Part of a small language model's weights.
Size: width 96, MLP 768 ReLU, 4.46M parameters.
Each number is 50 + 10 x the weight over the matrix's rms, rounded and kept within 0 to 99. Layers, rows and columns count from 0.

# layer 3 MLP up, 768x96, rms 0.0962, rows 580-596, columns 0-95
46 30 28 39 60 41 35 40 47 36 50 42 42 57 54 47 61 55 35 38 41 30 44 50 38 52 65 36 58 57 52 54 51 46 60 34 56 50 47 52 64 54 69 71 61 58 33 62 61 56 49 43 57 47 49 57 48 54 63 52 50 45 49 51 51 57 33 49 54 50 51 32 52 51 30 38 66 48 43 52 54 47 44 37 52 56 52 37 48 51 56 63 54 61 48 39
38 58 56 59 43 41 55 68 64 67 42 48 49 41 40 43 64 44 71 55 62 62 48 45 44 45 61 50 54 43 53 44 63 43 49 51 55 57 44 57 47 49 58 53 54 46 49 48 49 60 64 40 69 65 44 56 48 48 57 45 36 58 41 45 55 48 48 55 31 48 60 39 43 43 52 52 51 63 40 45 52 37 42 54 54 61 61 34 46 38 49 47 48 54 38 42
43 59 36 54 49 35 64 40 43 45 33 49 28 60 48 63 39 05 29 63 42 55 37 45 74 60 51 43 61 50 57 46 52 52 42 52 36 53 60 50 33 41 49 51 67 50 60 57 38 48 46 69 41 57 53 45 92 33 45 73 57 47 27 42 61 26 30 65 50 64 44 52 49 52 57 50 53 59 32 45 54 23 15 52 27 49 65 55 67 39 42 40 61 56 40 31
48 58 59 49 46 44 53 55 61 63 48 45 47 56 66 58 66 52 41 56 50 43 49 33 46 51 43 53 50 65 50 66 46 56 63 51 63 31 45 39 57 44 57 57 57 50 49 44 59 53 57 61 72 56 50 38 42 42 55 65 50 58 43 56 50 59 65 57 50 39 45 55 54 51 41 39 59 41 49 52 30 31 60 56 60 59 52 42 55 39 62 46 47 52 60 57
46 60 72 54 51 50 43 40 58 50 51 40 50 53 35 44 69 56 61 70 59 58 53 58 58 54 40 47 57 56 65 55 54 28 52 67 61 49 53 42 44 41 52 39 72 51 50 56 54 48 30 66 44 49 32 39 59 58 68 64 53 33 70 61 41 44 46 57 51 61 42 47 30 58 43 42 59 41 65 52 61 65 55 54 52 44 43 50 49 56 49 50 54 60 39 62
46 39 48 59 51 55 43 52 52 44 49 62 45 55 58 47 58 58 60 41 50 65 57 53 50 58 58 27 48 49 63 48 40 46 55 50 42 45 60 41 45 52 52 41 47 65 37 51 54 51 40 41 46 39 63 48 69 57 39 53 54 57 63 46 37 54 52 61 39 46 29 54 44 50 59 44 54 31 59 56 38 41 50 27 56 64 56 52 52 45 54 55 40 55 62 52
51 46 64 51 66 42 44 62 49 59 48 49 46 32 60 49 41 45 38 37 57 47 58 61 19 70 38 33 63 42 45 56 50 39 57 43 60 50 56 55 56 58 36 41 59 51 64 45 48 49 49 65 47 61 67 62 70 59 41 53 50 51 74 58 43 48 52 66 62 29 62 57 47 48 65 48 40 41 38 61 59 43 49 40 53 44 48 54 46 73 53 54 44 65 43 77
54 61 58 51 49 44 68 47 46 52 55 48 45 73 42 59 26 45 46 32 48 58 69 53 44 48 49 49 51 51 49 43 68 49 25 46 53 53 76 69 53 30 34 44 41 38 45 34 47 46 46 49 63 67 85 57 82 32 50 43 86 54 36 55 59 50 57 47 68 31 64 51 54 55 57 39 42 53 27 65 54 49 42 29 32 54 55 24 51 49 39 60 27 53 59 46
46 56 58 49 42 52 52 52 51 46 47 43 58 53 62 52 64 56 64 36 48 47 49 54 52 61 60 62 48 46 44 38 51 55 41 44 50 56 56 50 47 38 47 61 59 55 58 52 51 28 46 58 51 52 52 54 57 52 66 57 46 55 60 53 40 57 48 50 41 65 44 57 48 55 56 55 56 54 60 55 56 46 29 49 64 40 47 43 46 33 57 42 67 51 64 46
48 64 43 34 51 54 41 26 35 43 51 47 48 49 43 35 63 32 35 59 38 52 49 44 56 65 32 59 40 66 39 54 73 38 56 58 61 47 41 60 54 59 39 63 49 70 40 46 59 35 40 50 26 43 63 44 45 45 61 50 49 50 33 50 44 47 53 51 49 40 28 37 39 59 48 55 51 59 56 40 65 69 41 52 53 36 63 39 52 45 62 64 63 43 62 63
60 50 56 54 37 35 61 79 72 36 42 41 56 42 63 43 67 48 60 41 35 68 47 59 50 44 47 48 45 49 57 49 44 24 37 43 33 51 42 51 36 47 56 49 47 60 43 62 48 53 39 40 34 54 54 43 64 45 53 53 46 50 53 32 50 53 43 55 56 51 53 76 54 48 53 48 49 48 72 57 44 63 45 49 41 47 50 64 44 42 52 34 49 42 47 41
52 35 55 45 45 46 52 62 47 49 51 55 47 49 47 54 46 47 52 47 48 55 51 49 45 50 59 46 55 47 52 46 50 52 50 42 54 51 52 57 61 43 53 61 43 51 53 48 54 61 49 61 48 55 49 47 56 54 48 40 53 53 56 49 49 47 55 48 53 46 52 43 54 48 53 55 43 48 43 36 55 54 49 63 55 58 51 61 49 56 49 56 46 55 58 48
52 50 40 53 37 33 60 53 42 54 38 65 51 35 58 33 56 63 49 38 41 49 65 47 41 40 34 42 55 54 48 63 56 69 56 46 59 63 68 64 53 30 62 58 77 44 42 48 56 32 38 56 57 51 49 48 75 60 46 43 35 53 47 33 55 51 21 83 44 42 62 58 60 56 55 39 09 58 63 56 30 56 40 41 54 61 65 36 54 52 57 36 59 64 64 47
66 44 56 55 57 52 65 48 52 62 62 61 43 45 50 52 46 46 55 41 43 55 70 56 61 55 51 48 51 54 44 45 48 49 49 53 55 49 52 68 46 48 44 53 46 40 48 54 51 43 56 49 43 48 47 58 58 54 48 58 51 49 53 39 42 48 51 41 53 49 45 51 52 45 42 44 56 48 48 49 54 53 45 52 56 52 56 58 51 58 57 46 45 48 55 55
33 55 63 52 49 45 47 64 50 55 56 57 43 41 55 47 69 60 63 48 65 58 42 48 52 55 60 47 52 40 44 37 37 47 37 61 56 53 53 46 61 47 47 49 55 62 53 56 51 35 53 51 38 61 52 56 44 50 55 40 58 66 63 60 43 44 59 45 44 50 69 56 51 59 57 61 46 55 53 36 54 45 57 49 40 47 51 58 46 57 52 44 54 56 51 41
49 61 34 47 56 40 48 53 33 50 41 51 50 44 53 47 48 41 49 42 44 48 37 43 50 56 49 37 54 50 55 43 51 44 45 52 51 60 59 50 41 52 40 55 45 56 50 44 36 38 41 50 38 46 59 47 57 48 49 63 48 52 44 54 39 52 47 50 44 52 42 64 53 53 53 46 59 48 57 44 53 46 56 45 53 50 50 48 49 43 58 43 41 49 64 42
49 47 53 51 38 43 47 56 66 41 35 60 34 51 54 47 63 59 50 67 42 35 58 44 45 42 48 59 62 59 45 42 53 54 44 57 54 56 35 31 62 46 53 58 47 46 51 31 54 58 51 78 62 68 49 57 47 43 37 31 68 31 40 60 45 63 46 42 50 36 49 41 52 45 46 50 49 39 59 43 56 44 47 57 65 40 66 51 61 37 57 60 32 45 71 62
# layer 3 MLP down (transposed), 768x96, rms 0.0962, rows 580-596, columns 0-95
54 45 66 30 59 45 52 42 56 63 50 52 44 40 51 59 53 06 33 36 53 61 30 42 44 59 46 48 74 51 58 36 38 62 61 54 48 34 74 44 48 57 56 45 66 40 43 56 34 43 56 40 32 50 54 34 54 53 66 53 52 54 62 39 41 53 36 49 70 55 59 63 79 53 41 56 54 45 52 68 67 41 48 44 48 50 36 58 58 67 56 46 78 47 47 41
56 45 50 50 57 67 40 58 42 53 49 56 51 49 52 59 44 60 50 47 49 41 59 46 59 47 40 49 49 51 41 49 46 43 52 61 46 51 48 47 51 63 52 43 51 56 45 52 43 53 46 55 60 58 54 49 47 44 41 45 35 50 53 42 54 49 53 61 58 38 36 52 45 46 52 61 52 35 49 42 57 57 47 55 48 46 41 46 47 54 59 58 51 43 34 50
49 56 58 72 59 46 50 44 33 44 42 41 64 53 62 23 57 52 48 61 49 63 50 54 45 49 50 39 57 50 54 37 45 56 58 60 42 45 49 67 54 32 30 30 71 47 54 56 65 46 38 65 75 44 53 54 59 21 28 57 55 36 53 46 45 52 51 72 27 45 31 37 36 49 32 52 61 60 51 49 40 37 51 60 31 35 56 82 63 37 69 49 39 63 40 36
50 53 44 55 45 58 45 61 59 41 35 47 39 50 68 48 59 49 51 48 46 52 61 55 56 41 36 54 45 52 45 44 50 62 49 60 43 43 61 60 37 43 46 54 52 54 51 59 41 38 47 50 50 42 51 52 57 61 60 55 59 54 49 38 41 55 50 58 52 52 57 44 54 58 51 58 53 45 50 53 56 59 52 54 54 45 55 53 45 57 44 58 51 47 46 61
39 70 49 43 41 45 46 56 36 38 50 72 48 43 41 54 50 26 65 43 50 45 50 61 31 44 51 54 41 41 45 55 51 58 41 53 47 48 57 40 42 50 63 46 49 45 46 45 49 38 46 40 61 54 47 45 51 79 58 50 67 54 47 54 68 54 58 52 51 67 32 45 50 45 35 65 44 41 57 48 67 51 40 55 44 67 47 41 69 61 38 45 52 52 62 52
55 56 44 52 43 53 48 62 50 45 42 35 57 32 43 45 47 61 50 32 51 57 44 56 47 43 50 43 71 47 42 37 55 64 39 60 51 43 80 50 46 50 38 49 45 61 51 65 57 45 55 38 47 50 50 35 42 32 34 30 61 53 59 29 51 54 37 53 54 50 51 52 66 43 52 25 51 51 42 48 48 52 49 49 50 49 25 40 56 58 61 41 41 55 45 46
46 44 43 48 43 51 52 36 64 32 30 22 21 52 61 28 45 54 57 42 59 64 69 51 42 59 54 32 37 63 53 37 18 43 35 58 28 52 30 55 91 49 53 53 50 44 30 45 59 42 67 63 34 67 67 67 31 27 57 22 51 50 63 61 51 65 34 57 44 22 52 35 36 54 67 51 30 64 31 37 52 51 32 42 58 63 57 59 61 51 60 44 27 60 46 43
43 68 61 64 61 61 55 76 54 56 61 67 64 29 57 46 59 31 43 50 48 38 44 73 45 54 59 65 42 51 62 39 37 53 62 48 42 48 53 73 74 32 12 51 41 28 65 54 27 60 63 72 22 28 59 42 57 53 56 35 65 54 67 66 52 72 39 58 31 47 60 46 34 66 61 39 28 65 43 36 59 40 32 13 32 48 46 70 47 23 69 38 35 45 34 42
38 48 53 43 42 44 53 55 44 53 33 43 46 58 50 48 53 35 39 61 52 58 51 48 50 51 54 49 40 46 51 53 56 40 56 51 50 48 44 44 52 48 55 40 50 32 54 46 55 62 40 45 62 41 61 55 44 55 36 44 51 39 41 54 51 50 40 45 45 54 50 44 63 58 49 45 54 50 43 54 39 59 44 59 48 47 50 48 55 57 56 41 46 50 45 48
53 48 35 38 59 57 43 53 43 53 61 56 46 29 57 59 51 40 52 36 55 47 44 41 48 55 35 73 49 38 49 49 67 72 54 42 45 37 23 49 76 67 79 65 30 67 45 42 75 51 63 54 32 49 68 60 57 38 67 54 38 59 53 37 55 54 52 39 50 65 62 54 50 30 43 53 76 54 74 34 64 33 47 53 53 28 67 50 41 32 42 46 51 57 59 33
35 48 59 46 56 54 62 32 47 55 38 57 52 56 63 41 50 58 64 44 33 72 58 31 58 41 55 41 47 70 56 74 38 49 56 46 44 39 45 59 58 41 51 66 33 48 56 49 47 58 62 26 57 47 66 33 61 71 57 31 49 44 41 47 65 50 58 58 62 39 39 54 51 57 37 35 62 49 54 51 45 51 60 65 56 40 48 45 54 55 43 51 51 57 52 59
56 47 48 57 58 53 42 53 50 57 51 47 47 57 53 49 46 58 44 52 53 46 55 49 51 44 50 52 47 47 51 45 58 47 47 48 55 49 58 58 52 46 50 39 55 52 47 58 41 56 50 53 47 49 52 55 52 51 51 57 52 46 49 51 51 48 49 56 51 51 43 55 52 50 49 55 57 55 38 59 48 44 54 57 50 42 40 46 50 56 48 47 51 57 47 49
60 50 55 59 28 32 41 63 30 57 61 64 35 59 67 30 57 36 61 59 41 58 49 56 59 47 77 65 51 40 45 57 53 61 30 45 37 64 59 51 65 40 71 41 45 43 46 72 40 31 38 55 60 43 61 64 21 39 49 42 51 45 69 35 62 52 44 44 53 23 31 50 38 58 52 41 61 49 56 53 67 53 34 37 25 43 72 16 50 50 76 36 29 58 34 59
50 56 48 50 48 44 32 49 45 46 54 38 52 51 49 55 53 51 47 53 48 35 46 45 57 44 43 47 46 46 47 61 55 50 56 53 52 49 48 45 55 40 51 46 47 47 50 43 48 59 42 51 54 42 42 46 50 46 47 44 48 47 49 62 54 51 51 49 48 53 50 52 49 48 41 51 51 53 51 48 44 55 44 47 57 46 47 51 45 48 40 44 59 52 54 48
48 56 47 55 53 59 57 56 54 42 49 50 54 60 41 55 50 49 56 48 51 54 60 46 41 62 46 57 50 42 50 45 53 44 56 39 57 49 46 52 55 44 50 50 52 48 50 57 62 59 47 56 48 52 39 50 54 49 41 43 52 52 54 50 53 43 55 69 46 58 40 51 49 41 47 47 43 42 49 53 49 51 55 51 37 62 44 49 60 60 53 55 41 58 58 52
50 63 44 44 47 41 57 52 43 39 41 49 52 48 49 54 49 52 54 52 56 50 54 42 53 54 46 53 44 49 41 61 59 47 39 54 42 41 39 51 50 38 54 49 47 48 45 46 49 55 47 42 55 46 48 49 50 49 57 44 47 36 46 61 50 56 39 47 48 46 42 44 47 55 46 56 49 53 54 48 42 45 47 45 51 49 46 44 50 59 43 53 51 55 62 48
39 52 52 55 34 68 56 46 60 49 46 40 47 55 46 56 47 69 62 39 49 43 49 43 57 55 67 30 53 41 41 47 51 56 45 55 68 37 52 61 49 51 65 61 65 43 55 73 41 44 62 44 52 41 58 37 55 41 42 51 43 42 57 67 48 50 63 43 60 42 49 71 61 49 56 54 52 47 55 37 30 66 47 55 45 50 46 43 41 49 66 50 66 53 35 37